{
  "hidden_act": "tanh_gelu",
  "init_std_qkv": 0.0265,
  "init_std_o": 0.0,
  "init_std_up": 0.0265,
  "lr_head": 0.0112,
  "max_grad_norm": 1.0,
  "decay_fraction": 0.82,
  "batch_tokens": 65536
}
Each number is 128 + 24 x the weight over its row's rms, rounded and kept within 0 to 255. Layers, rows and columns count from 0. Numbers have three digits each. The size before them is the row's rms in percent of the matrix's.

# q: layer 6 attention query, 256x224, rms 0.119, rows 209-236, columns 0-111
# k: layer 6 attention key, 256x224, rms 0.122, rows 209-236, columns 0-111
q209 099:144137130160126114103100145145126128146130151139148114140132130135115141098113115147118129095139129142122098138083149120094117129103110126111111148123126185134145136120112162196124120087109127142141152181101105128101134142135075147134139147131161156078094096179106138148112111151112104118119145158142110148103116160161119136131166162120
k209 093:154140136096146125122150139110123151154136138135139124156117143131138114149174125153137137117123141096108103129129096097067147089124088092088122129122096123121174175104134114132089126120128139134168114093138136120112118121138111135119124125069164129109146104138097132138178122128107130156120110087100072138149172112080105118133147129116
q210 106:163136179093095138155125137153118134106144137136168122124116115150151101115165156118166115136162112149113135120178171125146111124123114145115132141087142152093136141092099148091090085116149177167081113121115143105146110143126165117142137116146080076069156150114157093136151179092089110074112138180171133149114124134121158143138143123143
k210 103:177130183129126096156109116152087146158140129133110145128142118151170126166101113085155141161113138134131136149097099108126146120087147100141085105118143157131130125083133151136066150128125172099116158109168096115143121129146134111125078171179098103102144120157134109125108129164098177101160126149114166145106122142105140147149098144119
q211 105:156173166141120132101154142153135135100082145132153115139148131120162137123136113115058169104155105124129154151156114120126088163130145135120123130110107126126117104158163135123154143134135123129131154154092124152095152076092096134129150165139141119129188116140153141115089133121162126130138128143115103199139139086121118112144125122117
k211 093:109131106172123154152146108154147134168133122106157120122133134158180126076172149128161173122112143125139079133172146145141127158162115139182108132147153147110138105106090113144141123115129118159126112141081113159111163115137120083151141145099096111145169119142113095148127130119138111155091141076119129119121143136167133120159087163128
q212 092:169136136107140131114110139143127107129163113134151150142106133126147133134149123142156136132138125135088170119103139121160113095125093140184162099095138129156123151151138130111097104119085071080166132111144126090150109105101157184148102094120159150160080154101146129091093125135093134085139157110136167115129126137127107099095133176116
k212 095:127121119105141153117143133155116167120098161141161144174125125130163108102147150119110110140153116119111108083134115121139147111143150139149107157115128149101106181119142088110136141181116159127123110083135127102096169116090172093098086101153120129110119090117133146128081169110077154123100142134143100157122127146140111101133124169117
q213 095:081093124152121099109109154150123148133110135136121119181156129122106124124134110188133085140129151159119084144076166081133117098128129129105081124106098129145164148126131131119158119102115196126116138161102098114102104116136094180161117166118184151120133100110102138089138123120147113113111160124137120092138153113186166130118106127142
k213 099:083125122113102140159061137113134140155154105182102152123105110171112138148122134162122108151136143142172138140120141083133133115157146154115112114147157178147097084144120083112113121152102114151122131100171107104146152150130115131109121160126182123168158115140130105121151168156090080175167124149142116121144119102173141121159134134100
q214 100:106110141133107102138166097121077140093083136115124115104091102152113173125140073101135138141140166092107146131166131126115129127093073081099145144134142081129131123146148090092127088140153117084144167107146153138131095098115172125125089081150128105141130109124128116127158122128125127149122156129155126103126093122107138130143158119141
k214 100:082110133128113118133131074092146148084094168169129089130132147111113125132105098123198127119121121132140130124163110128073153126106129118137143144111129132166127141149138111092128137135129131059107096092096151136077098118141183118147133138150135121145081118160133072147107118152094155125085149147138140125134064114136123157094114131105
q215 091:112124124185090142146146107128103082117136117176149135130090164120143121139117143124129139127124103158065106099143114147101107160159118107102083147160141127140091102119119141106109155130123159137084112125153092132110125140096125117082111106155109108109119120153132142181116142106071109112171104124154132109102104168095154147104101118152
k215 093:155095143090097128154090171152143140095094140148119156111130125148145168184141101148148118169115134115131153150119118118151144181103150146087175163116136145142107141119187158163083121159124130094108145091140148081150138131123109074122107123119119123139151097121108112173121109140140187127139108114119121082173143119128129178121105142104
q216 088:147147139110182168137125142078163138129166148128161139118101112123145149115109109134108113152067141106126125122145092085159142128147139153139127110098071096109146121082108115125142117117153122136162176120150139118131100148100163146168128143147100100119135135155160192157139147167116169096152115133090142134109149147121096138091158151133
k216 094:153121154106116114134145128122167140115140085135127116162133095104151097116170149091092144139119087150125132128174157138092107144125081166095112087152121141148103154120118173093157109178098117105118121103139114121140099094079152162117124064138065131125077130094125121120106102120053086088117149107091144132116097149123128141142155178123
q217 100:150148134169132114107108190141164128140121122069110144120068135138145137109110151124130183127145156142130105128130075089083093142144107141125125112158093122104094124134114106141112140159146118137118106132087118149117134108119119140110129142182156142138112148087088175123108163130137110130170132153119146091142079124148131100161158182123
k217 099:123177099142160123149112104087098117123121147158141127106101187133113104129099132139129121114156129123157151120131148162143102143118165092161110157144149095151109134148094109128111184131100112110090152099177122135127136128098103107133132145163142116140165056114117120143122099102107106119143131127099129108152155142159144181098144156125
q218 098:108107174149140148126041157154137113156124111127117121139122112171161113138144098142151124159122096147128163099103148144117107108137138091134155112130099119093147137100156073118133161135123114139150119140105125115125117162108175129137142110113152138140113106130114135126154164088138090099118096078119142098113120160143131102171110142136
k218 101:148123126101133078097059169133130117130150115108133200112078157148175129130117130111139130137149132136086145113170182084131133155140111104145100139122141111147157179143170137114118136123124160166099115107125121127137089142105153131119154154119126146176144109157133094124146136105072109131106146155136125147116143137134117141111159132146
q219 107:121125073139102136162137135154151126131095140174096135158114136137126121157118143094147120092121117121134147126103110141163135139129106144113146169105100156087097112144143136127115132135098169097111121114142099158109112106109144140111150122113090146150114130103161120181106163073135087130157129117132159129101159196118125106159140122115
k219 102:125139132133121118095160122123113180119101107144155159122126159157151140125138110153120130159141142093169128119081132082178113178084157146114144140153104126101163116089115113145125180125093116157161160161122116090137114150103166147113117114136149147107140124160129141143134128136111081121137149126100099084131136143106116135130116164143
q220 101:126148120119102105145118097139126122126094109139119116131164126105108155135162130088156128120165142159116140117156136069150079132187140143094153109128140172143121132102112100142115120133145097135132122131120115131164121145109183147138148125112151148130141104114141118107105149146117121097117136154098143046153139115099148162095129126132
k220 099:198126138106125134143132130115159128171085137074128128113097155118096136127190116125137090123103139130109154132103163132139117140149106120104106138134163140115130120063144132152106113127168097123169151124175114137162150152128130110083099192162093112113116142103135142130085143161112109138103143133137094146108126120091142142113119163117
q221 099:155102096168139120131126164164161137138107081097102108179123071127161124156174153147118096085132125137151144146107087155132085147146129126130159183120152127093123137081122104166156112127137136089118135099127106134101138104112127139129127181112107140160099118117151171134130154098133101107115156114126146106156151147048093151144132154140
k221 093:115090142143092112139110121123164154111125118120097160136136134118129127169103125144138099132135095120143100120117102142118134125184149131093089130115114071135160112098109096105124156166129129151143114118127115127132089163171135103108140153132124124149102135108121106112130116140148144111132141148122125093120157125134118141104162178147
q222 106:119176139141108081107125076139135163122109135147106170133174132141106144130132142134148115132134140139145140127116108138095144112099123114128133114156118118119126115144132114140095094136136114184139050140143077139141127141136132114123130134058159148137132114083160126122110123076139136145163191140138111068129134142091116108121128163123
k222 101:143149086093126112130128113151076172132088117164172121131118128110061107104127150159102111122136132092151130144098133091113125139156182117110121153128083158144130133095134153173095156109143141180101092096168064146085141142147119084152152137107128119141116103142170071091099151122124111109161187115161117100118130121121134135117129160169
q223 100:156132114083139143095118063129110127135136148097130115090139120134135116149146087131134165166147137153090107150156133086139162156158165117167148134132102146108149180130175113111116153126089111116155134104079181097170123142157139123160104103108105103103107132148145068132113162122098150059138153121105120143112146119136111155116095112134
k223 102:143134151127146103142188143141103160130154134112079164111101146126123138170154161070081139085147137114117118094160119092120127128056134115147154124079136113127122155117152133110122112154123130114117118120148184154133133109128116112161078161141115120159076188143129126131105068165132133110134091124111097145152103123116108142113098122123
q224 107:098155131192152167144116124121113092092124138177159119078122155101132156125132112136131143130117114180079118123148171181068131080100143145150131110086128147142130147134149146114178084140102135119162097163130146116103096166130175111131134110119156138116129127182116103173127168091089134120120132144146111159174135118196154137173127139136
k224 095:130147167128088092130093146131124102095106139114131109092108125150127120099115128148117144149126144166157156139118101085097132168151124194119117078111112124115158150162146114147144117078133151118152121109135094130131138150077127164140117153134148112112089139140130139156141112112132128122078082124134106118131162132128114139135131121135
q225 095:149126116102153101137140128125125138119127134141153152106116137113118102081084105147111195169122110128108128103114141146134120084116100113116107144115136179132124139186102126155139136078142092132206115141101142132125136125074124175114131150147133175081119119152129177167121119143141132152148128108156096154150091117123104140151161142094
k225 088:142133135114192139125102137115119096131163139118115141129167111148158100120127168138164138161132143128108149115118133118082115139147118124156172132134136143109170139170111094111131168137114163138118145115118107137106143112137163204144124166127108088150113085134103098102174174132081129133086118129118126151126155154181104109135100075134
q226 095:143143141146083120174137130153137087128086118128123159179154132152124081099124108083086104126147153175119110157140097162123111127132092131156093114147141145139078118120088101141120135123110094097139123130127130133122127108149133088168144114126149154103129158143102123136124122160128126112140136163153128139167138192127148144148180183126
k226 097:125146092152131157196160150112162172122108072145103101114090131070147129137165105152137183106154161133111141119097106108107081107139116165133114121151090138105182127089088107148087099146124143104153114145168109083118126106104145111126119095145120126160171107092115136122115154142133095198141109108134123113113124161126173142129152173135
q227 103:095147138139131126153094154133150076114116105112124114114139131130112142100115162135105147150106101149121150140115126134139136125147137111123104112148140084109150139141106145137166133120099154162115137133106119145114134131105111175122103145163112103092111088101132169120134040140131174135163161130120132173189081099078141119145143122127
k227 101:114122137146128121127105138051144100112118138101133101144172147146180126133082131144131153115133108134167122107117141123125135118131139075122120126143112125117121119144148129136136110147098111155061131120094126129156157116158078153130126123123105148141149163128135089093109100151128136182111105113083167125129138121136158122160137104167
q228 097:146121130167122117189132116148152123165129071171123065092141113122114148110120145105123107135132122134154169101110090128098135156138156114121128140117171089143113116099167140118145118103130112115131129142142149152156124143209150146121170150148107134147120144120160105133156100131177122127174083092117181135137115147108143104135119116137
k228 093:105126140151104118141147144117136119135108131184180148117123091132120136121084135138136132118122151157130103136111121126163154189108125150136083101145149121096156103136153106124120130115139177147074135116110135121126120133154141142105158116062140137115135143126109143128154143154141135139142106164149132065105102128097105135130135066157
q229 100:122115125138096133119057101122127172142120068130128162143094165142147123153161107135141154118192130151140098097113125150130162132174113117117150148129130106122149120148122140105135124169137138155078137124091129107118141128131135157093092119132092116120134143115139164124127152120086119129103144137145152162117132140141160139138128167104
k229 101:148147150123137130150112108126131120099142127091134128117176101111152147151129146113156162110132123174136164138130160140149134163104103133092142148145171127101119187102128155087107160130163141156166116091103087140121126153094134143101124129083155136106147079115139165139104125143109139149102121139138102101124101140128123118096157168148
q230 099:175118085115139117157115133146131104108133129108111134074126164125126116144142085130146103140096110149154129125110092105133085126126112089174129103117127107125136156179151168124115131117178103180168123162082159136144114115180160160086120130088145161132145165132130094115138133128141106154118097154137116133152133142150104122144117129121
k230 097:105115155094126161153100089149135092142102185137166103145133096109095145087113143126185125118152120129154176141128112181137112112136158103139121163098142140124152150115144134068203145125158127148112136098112131122182156117129123106127156118114174138129140128130141141102143151171116140155136150134150121151149131106141113115107126135154
q231 094:094115154107144114121108129141123151116179112111164157139097108118135184131139114127123111122142139121132093122150084138138141107098119148111114130109065119137155077100137139161131133109140126127119131132168130151122087150120066125176140077155095144148155122119109101129126112112147178123113107102130108141140147099131095146142137052163
k231 099:145132138151124145088201087167099109123104161134096102079085140125153134132085165073076146095110144133113165101144102138122142154136134123120108142168137160162117112159135132135153108099130136157089166134109158143090133137148130134113165109147115124145129102148134111136135107094143140178142155146121141114105137145131108131146133137113
q232 095:148119125125135133118129144121138106139133128097166154157107124133112090129138106182164099105106140170083102129118109145120117143142149166134123160126164100130136162146125118090179119120121122121167171108082126155123158100135123097140108126146161108162135154123123141087120112123121106125096162125141148154131169082155112127129139105149
k232 102:101122117199119091143144131113166135116140093156123148122120118131126124138143123168127136122102146158095118130137094147104141119115076134121140146136143100152119140126158101146127113110135168082160110170148072111156127089101139129121120115156130181130109167141128107120143107119169102148140117105158126192168136148143093116138094110111
q233 106:108160188109154121121128134110142176138113132138107158142118159138137133127169130151162170152148134133116109136115145131148153156129136116129118142122125128124146105122130139115116130111118150130119113153107110096183153127103105088146119108115109117113141128144145153156144138109118111152147118111128109142097190133105136139150114125202
k233 105:116129127128129108128099149125139135143135151119121139118096119118146128147141154115116143140130153175145103086143122144133128154127151143178155166097143111147132122130151117106125093124135149136090134170136115120125122103118116099137136164131148149092118114143114114138122090130147098159136159143134133106116121164117149118139132105178
q234 103:097103131135134094094133154135111141152163127153127170142115156123103111124099084145086144151093127107142098168109140139135190118108086112143112143117138108124166121146143137145081141126099126104154130123133144093118105111116162169119065156144158189143134140137108112083115102133123122177138142126079107099150094125134122122131131140166
k234 095:124103137145159115123136202098114128105141169148144103148111105152112129121183140158105166120146111129146134138127137134113088077107115101147148134121144152104163148100137085167164179153137130108115107128090121077152127073125134166110157112118134140125144074129174134108129086120103104114112181163129106171144093104110159114130080132126
q235 103:132142113131139090132155147078131141162137122155171164191163093141180132117104127133093122138138137107149139152177101126118162128153139118156134157140134150110094139130107148168093097133100131146082133139115191121150145165154151140126102150114119100148145112097127135152176119115094114095104109125128143124123126120137134107111152144107
k235 099:129096138108133111121108154103136142143122154163136132160141158084099102141136113145113101136147125162107106137105100120120146140108123159146114092133163122110063153115102171110139156155123144120131130109083145116116135108076116116137097121106150112124174145079140159172119114162136087095134108124192146132084131141119145116098134116154
q236 096:139153102145148111155174144173159163087186142200119167110181086110150094112148111146116191091122151125110066093113116161106158158135086120108146160146127102143146135149111139161142116119154115114107148146120114088161118107105138163112133145130180177137136130113108205133177102117128103105169127102107140135084157111120119138089122119100
k236 095:150113116122145108192118114135147123152117119137167096155146085147120133111126087186132124130155116158131103114118125122117148158128110127094104196136125118140171111110134144126159143123113146131114113113105136090118153162095132119098122144153136110158136072097121135149113089127100138099107109120115158126135158137145129095151181157112